Each number is 200 + 20 x the weight over its row's rms, rounded and kept within 0 to 999. Layers, rows and columns count from 0. The size before them is the row's rms in percent of the matrix's.

# layer 5 MLP down (transposed), 3072x768, rms 0.0138, rows 975-1029, columns 128-191
097,182,223,207,178,219,205,171,168,193,208,209,197,169,182,181,196,180,220,193,166,174,218,251,209,207,231,228,208,199,220,172,186,196,190,216,225,189,177,169,160,239,216,176,199,169,237,188,164,166,216,212,177,161,178,178,168,208,206,220,197,234,217,179,211
093,231,139,163,230,213,167,205,176,191,235,232,184,188,200,220,201,204,199,213,226,203,177,220,190,178,200,190,179,217,200,206,223,166,201,198,167,177,219,202,222,217,217,187,183,212,185,183,210,174,219,201,213,185,186,259,209,212,191,210,175,177,178,188,209
105,200,216,196,214,219,222,189,154,192,189,195,179,215,189,231,179,205,228,208,220,201,178,186,195,204,214,193,206,189,191,193,166,203,191,209,219,226,228,180,226,214,211,177,210,196,190,238,184,258,194,138,202,233,198,176,220,231,154,190,195,258,237,191,198
106,189,237,205,207,222,189,203,199,198,229,207,195,249,216,232,219,194,157,219,192,231,187,195,169,183,175,201,220,213,249,169,226,197,209,196,193,198,200,202,207,182,183,225,225,187,157,186,213,244,216,186,212,182,207,220,214,195,187,176,168,202,187,198,205
094,224,225,207,219,229,199,211,171,180,223,186,217,184,178,205,184,248,202,192,199,199,178,188,167,198,170,190,210,221,204,222,173,204,208,204,230,197,209,205,203,227,199,211,180,199,172,199,156,213,204,220,222,206,218,162,177,216,237,145,191,182,191,179,190
085,201,180,203,195,196,209,192,204,185,194,216,215,203,206,210,180,209,189,180,193,208,209,166,229,207,198,203,221,184,188,183,217,200,178,177,216,166,218,170,223,214,192,208,197,188,235,215,206,237,192,167,203,205,187,185,201,225,184,228,177,223,200,193,190
102,197,208,186,218,162,195,182,167,230,173,175,211,220,203,218,195,182,165,204,216,197,195,193,194,192,218,184,203,216,178,186,212,207,174,205,179,209,235,193,190,220,214,199,187,184,220,158,182,199,190,195,198,206,228,159,210,208,178,186,188,211,212,228,209
092,198,187,198,187,178,194,195,193,203,219,226,233,190,213,185,188,219,189,207,202,203,199,235,201,186,204,235,198,205,219,220,183,219,193,188,185,211,176,182,223,221,231,197,170,212,176,207,204,181,183,191,228,215,198,178,189,166,239,196,183,206,205,212,161
094,234,195,219,265,181,200,187,202,204,211,215,197,208,212,195,149,199,157,202,163,202,180,184,155,208,190,180,189,226,162,215,188,190,195,222,196,219,203,214,239,216,237,168,198,194,194,183,197,221,210,222,225,221,193,173,219,237,162,174,184,175,177,188,199
088,234,218,225,187,192,210,191,200,236,235,198,190,187,230,253,230,179,221,195,220,214,241,187,194,172,197,200,207,201,202,225,194,210,203,222,181,212,189,196,197,206,172,167,206,249,219,190,190,214,213,185,233,155,235,199,210,206,187,207,194,228,196,220,193
100,221,202,198,194,174,231,189,169,187,232,221,201,207,197,189,164,210,170,213,217,221,234,236,188,150,212,236,147,184,197,207,206,205,186,186,228,198,196,196,210,229,236,270,199,212,169,200,167,219,189,205,223,205,228,172,201,182,207,201,210,173,195,172,178
103,202,206,199,214,179,200,183,224,217,156,208,234,203,237,216,207,223,235,195,210,199,186,218,204,206,200,223,183,210,228,208,187,191,220,207,225,236,180,211,162,191,197,213,182,207,213,217,204,170,217,220,192,220,215,203,188,203,225,193,185,246,203,199,189
111,212,200,187,184,204,189,220,184,190,211,193,184,211,209,192,192,166,174,198,201,226,193,168,220,204,195,211,246,214,169,199,232,187,216,215,193,216,203,220,163,220,187,213,195,207,186,205,180,224,210,203,177,206,212,242,211,209,206,185,205,211,181,213,156
112,179,192,203,200,220,192,187,214,169,213,197,173,226,199,192,194,219,206,208,191,172,207,228,208,207,198,197,246,175,198,166,201,194,218,200,185,201,215,214,204,199,170,159,219,172,203,189,207,204,227,192,187,176,213,196,163,209,191,195,193,192,196,226,192
090,197,238,195,178,195,223,197,196,188,176,204,220,217,203,208,224,214,198,200,197,195,176,195,225,197,209,204,203,183,186,208,177,211,225,197,191,223,201,187,168,174,186,181,186,175,220,225,191,228,222,215,214,192,197,212,194,225,187,176,211,177,136,208,193
091,193,174,173,164,222,188,212,167,206,207,201,198,206,198,207,182,177,214,214,169,170,191,217,175,207,195,184,167,215,211,215,224,201,197,184,209,189,200,162,163,218,194,207,198,220,211,197,183,219,166,182,197,165,240,191,230,220,183,212,178,220,181,194,199
106,193,204,186,203,192,186,207,181,208,214,192,175,211,175,204,245,209,204,191,229,214,169,185,210,174,193,211,245,212,195,201,171,198,186,184,190,177,197,203,186,184,210,202,203,174,189,207,215,193,196,230,181,221,224,206,220,198,210,188,207,208,207,216,209
102,194,208,192,195,197,255,193,178,198,188,206,174,232,191,199,177,222,232,199,213,161,189,181,212,193,220,191,161,249,204,208,203,147,197,191,197,202,194,168,211,202,192,186,202,207,182,241,215,191,195,193,199,210,192,198,218,203,236,165,176,194,208,208,217
102,176,232,180,206,170,189,219,204,191,198,217,187,184,183,234,244,209,193,191,185,196,196,199,193,167,205,208,202,204,166,213,194,199,190,184,210,160,201,177,218,186,215,237,200,218,203,183,182,180,243,167,201,197,204,194,205,216,176,215,180,172,213,202,185
093,195,194,208,208,173,216,237,197,231,253,206,204,207,216,225,196,171,179,211,174,218,209,202,200,200,190,194,217,191,215,200,171,182,208,221,229,217,191,229,203,192,188,219,211,219,216,200,182,229,231,217,203,156,199,200,158,193,185,200,185,192,167,213,198
111,190,220,179,210,197,192,190,186,222,200,176,195,209,226,191,172,202,206,200,160,174,194,182,149,193,187,192,200,188,211,233,222,196,226,193,210,196,197,204,180,198,180,217,193,202,199,221,208,208,166,197,196,195,227,177,209,176,191,176,207,204,209,155,190
090,218,205,181,213,190,195,184,191,218,190,207,216,185,237,198,173,210,227,191,202,180,209,193,188,170,215,218,194,211,188,213,175,172,214,190,210,192,212,158,193,215,167,213,188,229,194,219,213,191,223,227,209,194,189,194,209,177,181,208,208,231,175,225,190
107,191,207,215,210,167,180,187,167,171,180,200,190,202,177,195,202,204,203,205,231,191,190,202,235,201,199,191,187,177,187,206,206,215,215,184,209,218,186,182,171,182,183,213,195,192,223,191,207,161,179,208,193,168,197,197,206,169,226,167,152,214,177,196,192
095,200,219,193,184,185,179,188,197,187,232,211,232,198,199,183,202,201,199,169,223,201,194,171,204,204,218,191,213,210,196,188,214,194,192,192,157,166,184,191,224,227,219,196,208,186,190,189,212,197,204,191,223,212,195,161,191,223,199,225,218,211,199,217,230
096,225,186,153,188,201,174,209,212,207,182,221,217,198,231,222,184,192,219,214,227,231,189,212,225,163,196,180,158,171,200,230,187,184,191,190,239,185,223,206,176,169,192,208,165,187,171,182,189,161,197,200,212,193,165,189,200,230,175,206,240,204,180,208,188
089,188,197,215,206,194,141,185,200,171,207,193,195,177,189,188,221,191,194,177,213,206,175,182,187,172,159,173,187,220,146,197,174,197,197,190,194,233,191,194,180,200,193,182,223,205,223,181,175,204,200,212,192,208,189,242,201,220,220,255,211,180,202,223,201
087,180,186,219,209,200,206,216,230,198,139,214,172,186,205,186,215,203,217,186,169,213,214,202,171,212,212,214,230,212,183,189,220,183,181,204,199,203,190,247,221,187,145,222,212,207,190,231,186,212,197,149,176,224,236,175,200,187,198,178,191,176,236,194,203
100,212,193,216,208,194,246,191,205,205,155,221,198,235,190,212,177,225,170,193,184,225,188,187,219,203,199,193,188,183,205,179,200,177,196,195,199,178,231,190,209,193,195,199,232,177,195,190,193,178,197,187,222,221,212,201,193,167,191,219,210,178,224,216,184
107,199,208,167,218,243,180,213,194,215,175,178,201,170,163,183,203,195,199,201,189,212,215,184,188,193,206,221,159,214,209,204,180,202,238,197,202,235,178,217,185,208,230,183,205,172,204,189,214,165,208,222,183,161,215,212,214,196,197,200,172,225,164,167,201
101,189,208,194,223,203,222,193,205,228,196,192,215,225,189,187,186,185,192,226,186,210,222,212,205,181,185,193,195,191,196,207,178,203,197,217,200,168,202,181,188,245,198,226,186,234,207,217,237,174,220,193,194,214,182,220,193,188,175,176,239,236,198,182,194
106,167,226,217,197,235,215,201,194,220,165,211,207,192,200,233,203,246,191,211,222,200,200,180,175,165,207,191,224,187,167,244,227,215,176,208,188,213,188,186,197,211,196,224,187,179,187,192,198,218,210,220,186,195,188,191,196,201,198,185,192,202,210,208,185
101,193,245,202,182,223,201,216,183,235,175,182,213,191,199,224,213,211,225,205,216,206,236,179,173,210,189,207,190,216,174,211,180,220,206,194,213,182,194,227,194,176,220,179,186,233,165,201,233,192,193,205,229,162,211,187,186,205,222,248,164,171,209,162,195
092,239,213,208,183,193,201,222,218,206,178,219,169,186,207,241,211,151,208,196,161,209,195,177,230,203,204,227,215,205,212,212,165,187,211,176,217,222,195,215,171,198,191,197,218,191,168,230,226,184,183,198,199,195,177,170,219,187,218,192,180,242,203,189,198
096,189,218,200,181,216,155,189,175,174,180,207,190,208,181,193,214,208,233,190,227,182,204,203,198,217,197,212,190,206,189,207,214,202,190,184,197,176,202,209,189,182,204,205,236,216,208,200,213,216,217,227,212,192,189,181,204,193,205,222,193,172,193,226,190
102,200,213,222,197,176,223,198,182,247,208,236,172,174,216,226,202,148,214,199,196,225,181,228,202,181,195,203,241,197,189,226,212,178,203,227,155,212,194,183,198,202,200,187,173,173,220,224,225,201,194,180,189,224,221,170,237,201,180,186,200,200,233,246,185
097,203,200,200,203,206,156,192,177,209,232,188,199,203,210,189,211,174,221,176,173,220,190,200,160,225,244,188,201,216,221,191,221,185,213,181,198,202,223,179,245,165,201,190,212,212,144,203,154,207,173,168,213,162,201,243,161,197,206,180,202,214,197,194,177
109,221,208,207,196,212,184,206,182,168,256,190,180,200,212,229,169,168,219,221,197,192,233,196,209,206,202,210,194,199,242,169,207,171,198,209,221,207,218,198,181,228,182,203,213,196,186,243,197,175,203,196,171,233,197,248,171,192,167,180,196,201,206,200,214
098,190,181,190,192,174,139,216,165,181,197,201,213,173,249,247,207,200,243,196,210,188,189,187,188,189,201,238,212,234,185,190,203,201,175,188,210,154,200,210,196,218,237,208,176,237,198,212,198,212,186,218,180,175,188,176,240,189,191,160,171,234,156,210,195
111,230,185,216,219,186,182,193,209,169,208,167,225,174,215,196,179,191,200,207,212,177,198,196,214,191,218,192,201,195,205,216,212,184,193,232,224,180,184,209,220,211,235,186,195,214,207,181,184,224,233,198,172,184,196,229,199,210,184,195,208,148,226,203,194
104,184,211,176,184,219,202,220,158,202,252,216,180,177,200,199,218,191,205,188,234,193,223,213,190,175,223,206,208,175,211,205,203,175,201,177,162,179,228,195,203,175,187,208,181,227,157,194,203,216,238,215,177,205,210,226,212,204,194,203,199,190,199,209,203
096,180,198,215,180,205,189,199,202,129,208,186,194,190,216,222,209,191,207,186,195,157,229,193,254,173,157,231,207,198,210,222,187,212,207,184,231,219,199,191,193,201,217,185,229,186,195,204,211,191,201,191,207,234,199,209,239,212,178,180,233,170,204,209,202
093,207,191,215,183,225,203,252,216,200,216,219,199,225,196,198,208,253,176,194,202,211,197,203,186,223,190,217,201,174,201,220,214,216,210,207,183,177,205,197,201,200,216,221,191,187,216,186,206,217,184,173,205,215,189,205,194,193,172,204,185,184,207,208,196
106,188,235,164,199,237,176,191,216,216,213,206,194,234,156,185,192,163,167,197,189,200,208,196,214,219,200,199,186,203,214,188,220,213,190,193,195,194,224,204,227,176,225,217,173,184,150,201,214,201,221,194,229,201,205,215,224,178,231,200,175,191,172,202,227
100,188,253,186,171,207,172,235,182,222,208,215,207,194,208,202,209,189,236,170,207,214,176,173,199,201,205,206,209,199,180,232,214,178,221,212,224,184,165,191,206,179,191,217,160,196,206,190,218,222,221,176,175,210,192,185,197,176,163,215,204,202,171,214,193
090,193,207,180,167,233,200,181,207,230,232,186,187,194,216,200,217,212,153,192,246,196,219,202,221,189,194,184,197,198,208,220,192,209,196,228,194,169,194,204,157,241,212,207,225,248,186,143,199,176,204,163,187,256,180,213,172,205,212,158,199,215,166,221,230
097,214,222,187,173,162,210,205,189,184,245,238,195,224,213,202,233,183,163,210,181,200,200,165,213,200,231,188,181,206,174,192,217,215,225,182,231,184,193,184,183,202,205,198,204,221,168,193,248,182,201,220,200,196,217,193,198,219,235,206,198,195,156,147,205
101,214,190,192,196,205,216,213,223,198,194,202,187,144,274,194,225,221,195,223,198,205,189,195,190,200,195,191,218,170,225,183,191,162,215,206,224,217,192,198,216,227,177,167,196,220,163,187,224,154,171,194,204,204,200,218,204,219,199,197,197,179,199,173,184
095,185,159,216,192,199,198,220,207,203,224,186,219,174,211,207,211,218,174,192,180,191,197,208,236,205,219,185,220,210,171,182,194,213,208,190,153,174,196,136,182,221,181,226,189,211,206,163,203,207,217,163,210,226,178,157,204,166,213,135,183,282,196,203,164
094,202,215,193,181,208,204,209,205,176,188,202,203,186,153,185,210,226,175,185,209,204,172,194,210,198,209,226,205,199,213,205,228,239,219,193,189,226,197,199,208,190,219,188,180,188,198,191,163,199,205,203,188,176,181,200,200,199,203,206,202,207,207,180,212
102,206,187,202,192,201,257,207,193,192,157,180,194,177,179,198,190,172,169,174,222,190,204,220,214,198,225,204,219,197,200,217,201,221,213,220,205,193,207,215,177,207,187,234,195,219,192,224,219,208,190,158,210,174,194,198,203,224,197,200,216,221,204,189,159
107,212,189,193,177,187,204,188,250,249,179,208,207,199,218,201,219,195,212,206,183,218,203,210,187,186,203,183,174,203,180,167,191,169,241,197,197,231,197,239,202,188,168,178,223,190,233,202,212,197,212,240,189,165,173,189,204,216,188,209,172,209,176,239,197
093,214,223,199,223,212,169,192,192,218,167,182,185,218,230,188,207,211,197,191,207,192,242,201,193,194,185,209,215,186,192,203,179,190,234,183,192,170,213,200,198,160,158,220,206,210,208,176,227,198,192,192,182,178,158,196,174,198,183,204,199,249,170,203,197
114,223,182,214,192,213,187,185,182,165,209,212,212,216,158,193,210,219,229,200,169,177,212,229,224,217,218,178,196,190,205,189,185,209,199,239,165,164,229,201,193,189,192,179,172,207,208,211,184,190,190,215,182,228,189,198,187,217,161,192,199,192,221,189,201
084,204,198,211,210,196,136,218,206,194,189,182,187,214,195,181,215,193,203,149,204,190,205,191,206,177,217,228,231,171,162,210,184,197,230,193,207,194,190,244,190,207,224,196,190,229,195,216,219,181,202,196,212,222,196,181,204,195,227,189,199,239,226,195,194
096,200,220,189,238,235,170,200,195,170,217,213,210,204,224,179,216,183,217,206,177,200,216,224,185,200,181,190,195,156,196,223,202,177,203,189,203,195,220,193,189,212,197,193,179,207,193,150,202,227,181,194,176,204,197,213,185,185,194,144,208,206,244,204,198
# layer 5 MLP up, 3072x768, rms 0.0173, rows 976-1029, columns 128-191
084,156,231,194,176,155,226,218,206,225,179,177,226,202,200,196,186,225,181,170,182,175,214,195,183,225,202,186,206,189,213,175,198,175,209,223,228,188,206,201,208,207,189,234,225,218,206,181,181,274,177,176,193,216,211,178,192,210,190,178,195,200,234,183,216
104,174,203,163,223,249,191,210,223,224,157,192,227,184,209,183,249,210,184,191,188,157,222,202,190,227,194,208,213,193,192,210,187,209,216,224,204,197,180,228,165,173,238,190,213,208,217,201,172,234,187,198,211,199,217,195,210,214,200,231,191,207,212,206,182
103,189,207,171,195,186,189,191,216,211,215,205,169,183,198,211,182,190,180,188,187,193,223,148,218,187,224,210,218,219,190,163,186,236,219,205,244,173,166,204,188,195,248,184,171,212,231,175,203,187,206,190,218,223,202,167,183,229,199,221,206,183,211,229,220
093,210,173,187,218,211,209,191,206,205,197,200,188,198,201,202,213,195,189,216,185,190,183,163,180,220,196,227,197,199,168,161,201,206,222,215,187,248,194,202,234,225,215,172,204,199,210,216,188,215,213,198,197,202,209,225,184,179,203,212,229,203,195,199,201
090,212,208,216,203,198,198,175,206,186,234,181,182,215,211,186,214,172,189,191,188,210,216,211,209,196,203,193,214,203,178,227,193,220,212,209,202,224,169,196,170,188,204,167,198,184,179,170,188,193,210,194,185,200,212,203,196,245,217,180,171,179,205,206,205
098,193,207,195,201,208,172,184,206,213,199,168,187,169,195,207,214,198,186,232,184,194,244,209,220,191,171,192,197,178,189,177,202,217,214,189,199,198,183,208,211,248,200,190,163,229,196,218,218,200,198,205,184,169,181,177,220,209,188,232,219,176,194,173,189
087,202,224,186,210,232,191,238,202,181,185,189,201,221,193,218,193,217,200,196,164,223,236,221,226,240,219,202,213,209,234,184,213,212,223,211,168,207,200,188,197,205,176,185,203,216,198,153,240,231,203,217,188,179,188,193,191,188,188,200,170,186,208,202,213
100,184,208,198,174,201,215,197,215,191,207,181,149,223,190,192,205,210,191,211,223,187,176,151,227,206,180,214,205,184,196,196,252,197,212,205,184,174,216,221,191,211,152,212,189,197,177,225,208,185,203,183,217,215,208,210,201,179,227,217,194,192,184,181,202
092,213,245,169,192,175,210,210,211,187,199,196,186,215,197,202,209,182,182,209,216,187,222,219,224,224,192,198,184,194,199,209,195,217,195,216,193,192,220,204,183,201,169,198,197,217,177,219,225,219,215,199,194,196,173,196,179,217,207,180,244,184,198,182,201
104,209,208,183,209,190,188,214,202,212,178,200,198,216,188,190,232,173,201,218,191,185,198,187,176,188,213,190,185,208,178,198,227,186,208,228,192,192,202,192,220,196,218,216,203,200,197,217,195,201,191,223,205,218,202,221,207,194,193,185,218,186,179,184,222
104,205,204,190,200,227,229,203,185,223,222,228,216,208,209,208,203,215,207,188,199,184,193,175,191,198,168,196,182,207,219,175,213,207,200,212,216,218,209,213,211,205,166,189,217,158,199,182,206,219,186,174,236,201,204,225,199,218,210,206,220,193,232,224,187
104,214,194,182,198,204,193,172,217,203,212,241,175,219,210,154,181,209,173,209,199,149,205,241,185,220,168,179,203,194,188,176,203,191,204,180,223,197,207,185,176,199,194,240,154,176,224,169,177,176,232,182,211,195,185,203,209,184,195,224,218,207,220,208,211
103,209,197,208,224,192,206,198,199,205,169,196,202,167,184,190,230,197,202,225,233,212,216,185,188,201,179,188,186,243,224,239,175,221,200,179,238,205,207,215,173,150,211,177,208,174,172,175,184,210,178,198,200,191,209,206,219,221,213,219,190,188,216,216,187
092,224,184,172,195,209,195,166,215,212,207,168,208,180,211,185,209,155,194,204,180,188,213,186,182,186,178,199,177,180,190,185,235,220,164,199,207,217,214,224,228,194,228,210,192,231,199,184,178,197,192,177,183,208,195,190,218,193,189,218,202,211,231,177,188
094,201,186,167,205,188,239,220,223,217,191,188,199,201,218,242,200,206,215,187,220,196,185,206,217,203,218,197,205,179,191,191,216,233,216,223,205,222,204,163,209,229,212,211,220,187,164,196,210,200,202,194,205,183,219,232,180,192,209,211,168,184,208,197,199
106,187,190,197,229,179,198,217,217,231,207,206,211,213,212,162,207,170,212,185,203,202,219,178,219,193,194,218,185,218,178,197,203,251,208,202,205,230,194,212,186,206,212,213,219,177,191,183,192,199,228,176,205,190,174,173,197,211,200,199,209,202,179,210,201
096,199,186,218,211,249,214,214,213,182,198,235,219,213,194,192,246,229,200,195,194,189,189,163,172,255,195,214,232,210,236,196,208,189,211,226,189,189,195,227,192,196,234,185,189,192,207,197,194,226,189,185,217,201,211,207,236,201,204,192,208,203,228,189,194
102,224,195,214,199,200,181,145,222,220,184,219,198,178,216,201,205,179,221,221,187,171,188,166,218,189,204,204,197,213,178,202,230,206,167,203,203,200,172,189,205,204,223,173,158,227,240,203,176,211,251,178,210,178,196,152,260,185,219,196,188,212,186,174,213
097,229,196,205,218,216,215,183,204,184,187,228,224,214,199,205,230,217,206,194,246,205,210,213,179,217,145,201,181,200,203,181,243,182,152,201,192,248,185,190,185,168,218,200,174,184,182,195,202,223,191,226,254,189,159,216,205,189,216,229,217,203,221,208,234
106,226,195,207,226,165,187,211,218,226,190,180,201,181,193,220,189,185,164,198,202,205,243,175,203,184,226,191,233,214,211,206,184,201,201,170,186,210,176,195,179,239,223,209,191,179,196,191,184,207,224,130,217,214,232,207,201,195,197,217,200,193,190,202,205
096,188,225,190,210,220,191,217,215,194,231,218,246,213,199,208,184,186,238,208,167,182,174,189,171,219,181,231,205,206,175,167,180,200,184,175,202,171,159,171,186,207,192,195,221,227,218,173,234,177,210,209,201,199,193,192,188,206,206,200,217,234,207,171,152
104,205,217,217,228,226,217,187,205,203,228,232,200,196,181,181,222,213,202,198,194,180,197,231,157,178,176,215,233,209,169,202,184,189,196,164,204,213,193,204,258,243,206,166,190,219,220,206,236,209,177,217,190,211,215,234,207,216,204,191,195,187,205,196,237
100,193,201,175,215,216,206,209,192,226,233,198,195,186,189,219,213,198,191,206,193,195,215,163,189,197,194,201,191,224,197,182,175,253,196,211,234,200,192,244,187,173,187,185,195,194,239,235,182,211,200,206,223,230,218,186,175,259,186,206,192,199,191,164,161
102,203,191,191,201,232,190,210,184,210,184,182,218,153,212,234,213,226,216,199,173,207,200,202,198,200,178,221,231,190,184,193,198,177,245,213,213,217,181,191,204,205,227,196,218,204,178,199,201,177,199,238,204,163,226,203,179,186,216,211,193,210,185,222,192
097,197,176,194,176,176,236,188,232,203,201,201,170,198,182,165,212,163,202,203,168,136,184,184,212,223,182,224,218,219,215,204,211,205,214,184,162,154,207,205,214,203,202,218,217,202,189,220,212,217,171,180,236,193,238,206,240,219,195,209,202,215,249,200,207
092,194,188,169,221,235,220,213,225,161,214,224,217,195,198,200,201,200,136,193,227,199,231,192,219,209,199,198,223,225,202,167,214,178,237,219,209,177,216,198,233,191,182,209,174,189,196,209,203,184,208,245,219,204,199,189,217,199,213,167,218,204,222,203,214
100,194,218,228,217,201,196,196,218,183,213,196,196,188,208,221,198,186,192,202,224,218,193,192,217,184,173,187,197,244,198,219,202,204,201,198,205,182,183,176,201,157,226,162,196,188,196,217,186,179,205,214,215,200,199,164,218,248,162,212,193,179,155,208,180
109,194,225,231,198,201,207,208,209,261,202,251,197,186,212,230,209,168,221,207,205,196,180,168,243,188,203,194,246,183,204,171,180,216,211,223,209,192,169,168,198,212,212,218,221,174,197,192,195,206,227,231,200,217,201,195,190,189,214,204,216,203,222,194,171
099,199,163,199,232,199,212,230,220,210,197,190,196,192,205,181,185,194,181,205,213,210,212,185,170,195,200,224,248,197,184,198,204,228,197,200,169,211,233,186,219,196,198,188,176,180,186,216,178,207,186,189,199,220,207,244,211,196,209,223,216,205,204,183,186
101,199,218,191,205,186,185,188,206,185,200,207,193,215,209,196,218,184,198,180,172,199,209,232,229,218,164,201,182,199,212,136,225,200,183,250,147,212,197,169,206,204,179,174,203,219,174,188,213,197,187,192,205,212,184,181,180,197,228,193,213,196,213,194,212
097,207,183,175,190,184,188,177,213,218,235,184,180,189,224,175,186,186,200,185,196,186,170,209,223,188,209,207,210,179,200,198,199,200,199,211,201,209,188,179,209,199,214,222,188,190,251,183,175,217,227,192,192,241,197,220,189,171,191,193,216,226,184,218,199
093,194,180,206,204,185,216,201,195,195,187,210,235,198,145,203,217,254,166,207,225,181,153,182,187,204,175,171,199,197,203,148,206,200,193,187,188,223,198,226,228,232,208,248,181,188,176,172,213,204,217,197,189,221,160,196,233,168,160,212,211,199,207,215,207
107,188,184,182,212,172,179,199,203,200,207,192,203,204,168,186,185,183,213,201,189,184,214,153,211,219,189,171,195,194,153,185,205,220,188,202,181,207,197,210,209,228,219,219,163,243,222,192,216,208,277,235,196,213,204,224,232,226,215,230,256,167,224,194,197
102,219,186,173,199,199,205,195,230,228,190,206,237,198,197,209,240,199,194,210,175,207,189,176,164,221,187,206,198,206,181,193,227,223,192,204,198,209,207,207,218,202,173,205,184,177,221,166,242,207,175,198,229,196,244,219,192,164,210,236,180,181,202,175,210
102,182,153,198,195,191,186,231,216,202,206,212,184,160,196,201,190,200,192,195,198,185,213,164,235,230,227,208,175,184,164,206,200,201,193,213,199,207,217,198,230,235,179,189,190,196,199,226,203,199,225,190,172,257,218,240,191,200,183,224,185,182,197,189,226
106,182,228,200,215,200,181,222,194,214,198,223,191,197,207,194,199,208,190,186,201,215,197,205,197,230,188,201,162,211,236,182,208,198,184,235,203,198,166,179,219,200,202,187,216,210,221,180,193,206,152,196,233,186,228,172,187,157,194,218,185,176,205,199,172
104,227,202,236,174,226,193,182,213,208,189,175,197,177,216,191,190,210,200,206,198,187,197,160,193,222,155,209,182,201,199,181,240,204,210,194,196,193,177,174,188,198,203,180,202,214,217,179,228,210,160,146,187,178,201,169,240,201,220,204,202,199,181,207,210
107,215,203,201,212,212,212,230,202,189,190,210,185,209,175,192,175,204,164,226,221,192,236,188,193,183,209,204,177,190,194,225,230,214,208,197,200,225,203,205,242,204,195,212,204,191,205,177,195,185,188,189,210,220,194,216,194,228,194,199,253,169,211,200,219
107,191,240,219,214,211,205,196,213,193,190,222,214,180,181,240,170,229,227,210,217,179,185,224,202,238,199,202,203,204,218,190,200,217,180,196,201,216,200,218,197,212,166,182,179,197,168,213,210,185,184,188,197,204,247,162,202,213,233,214,225,192,208,160,214
102,206,183,195,195,191,209,174,229,200,189,195,152,219,222,200,208,215,176,198,214,185,202,223,204,200,199,197,217,208,209,151,216,194,202,211,189,206,194,223,181,229,187,171,219,193,237,185,221,183,203,218,192,169,200,162,218,214,179,185,187,151,242,195,204
093,198,204,230,185,189,219,153,188,215,221,194,220,234,204,205,186,173,192,217,202,179,213,170,204,203,211,205,211,215,188,178,197,172,215,158,204,247,210,239,199,197,206,195,201,216,198,221,223,206,217,207,206,203,193,193,201,215,179,186,216,197,188,192,197
105,217,197,184,226,194,209,231,231,193,180,234,204,183,158,178,191,217,225,192,186,219,212,209,162,217,181,195,205,181,205,163,195,227,190,234,179,222,176,188,217,194,170,208,162,203,223,214,185,172,180,206,204,219,194,210,221,186,223,212,208,193,228,208,201
103,196,175,203,188,172,213,220,192,218,183,198,188,211,198,199,210,192,223,204,196,219,253,198,182,222,192,198,227,215,188,208,212,210,220,186,212,238,219,219,185,215,197,176,199,190,170,166,202,183,222,230,179,172,233,214,182,233,232,209,223,192,201,217,196
095,203,167,203,223,205,225,177,212,195,201,182,177,196,201,184,154,209,207,216,214,183,189,188,188,209,226,215,200,210,158,207,218,206,196,203,209,212,208,227,213,188,217,197,173,179,194,211,196,226,209,221,199,171,233,224,198,194,208,223,183,194,219,189,175
095,212,172,204,223,189,216,176,225,172,175,201,186,191,221,214,210,201,203,236,227,215,199,156,221,199,180,223,235,193,202,198,220,231,233,191,208,184,182,191,178,236,221,202,204,233,174,214,195,203,202,183,224,165,206,170,226,193,209,193,243,163,209,200,236
110,198,221,191,177,198,196,225,214,198,170,204,239,189,185,186,203,252,183,180,232,203,202,204,222,225,188,211,199,190,206,198,188,184,184,171,207,196,222,221,198,191,177,206,203,212,222,195,182,247,213,176,211,183,189,132,186,200,224,201,214,188,226,181,189
099,223,202,167,207,228,203,155,205,200,177,185,205,175,196,191,194,187,204,227,209,181,227,207,209,222,206,191,227,226,218,187,197,201,222,193,218,188,208,224,206,171,180,201,184,200,199,171,196,230,180,221,225,214,189,202,189,221,198,219,240,204,251,211,191
092,183,217,213,233,206,233,194,204,215,176,235,210,215,192,206,190,240,204,193,188,198,223,196,182,232,179,218,184,191,241,221,179,188,156,237,200,183,225,194,190,205,199,201,235,207,196,187,236,187,171,183,220,195,187,188,196,202,210,212,213,170,218,194,209
102,231,175,200,187,177,221,194,212,212,209,181,197,200,224,221,193,183,175,211,188,177,197,195,188,239,200,224,183,202,197,195,204,186,222,192,181,175,194,217,212,228,201,203,216,184,200,174,208,194,216,169,240,205,213,207,237,199,194,206,209,184,188,182,212
104,206,189,241,190,207,179,202,170,250,214,207,220,174,186,213,238,219,182,176,229,184,202,188,171,215,183,219,211,193,187,236,212,217,193,227,189,204,189,187,217,159,203,229,181,179,227,186,213,211,203,245,219,201,215,233,183,211,222,178,224,187,184,218,201
083,195,189,206,201,218,213,224,187,198,190,211,225,180,183,216,194,195,214,214,203,180,199,187,160,239,190,183,191,236,202,216,216,191,179,202,238,191,182,210,202,224,202,182,173,197,220,184,147,211,232,211,207,209,245,254,198,196,172,217,197,172,214,174,226
105,174,230,214,214,199,195,201,204,194,206,247,197,229,200,211,250,186,208,189,225,219,168,182,227,183,201,201,189,204,169,187,182,182,203,186,201,210,203,207,190,154,167,238,172,206,196,211,207,191,241,210,243,232,237,219,214,219,230,190,182,179,191,202,184
093,192,195,213,191,207,208,148,199,215,232,180,198,192,216,205,200,226,196,206,178,168,194,185,225,218,204,191,182,228,209,164,190,209,200,204,207,161,168,181,239,164,214,190,197,155,218,220,220,207,192,190,193,205,230,184,193,212,193,211,192,152,178,194,207
097,220,201,248,219,182,233,189,224,203,226,202,166,214,182,188,142,172,210,195,177,211,226,198,198,180,184,231,187,192,181,214,217,196,221,226,213,200,183,219,206,198,186,216,232,210,228,244,171,207,216,192,197,215,215,226,198,196,181,223,218,196,171,186,207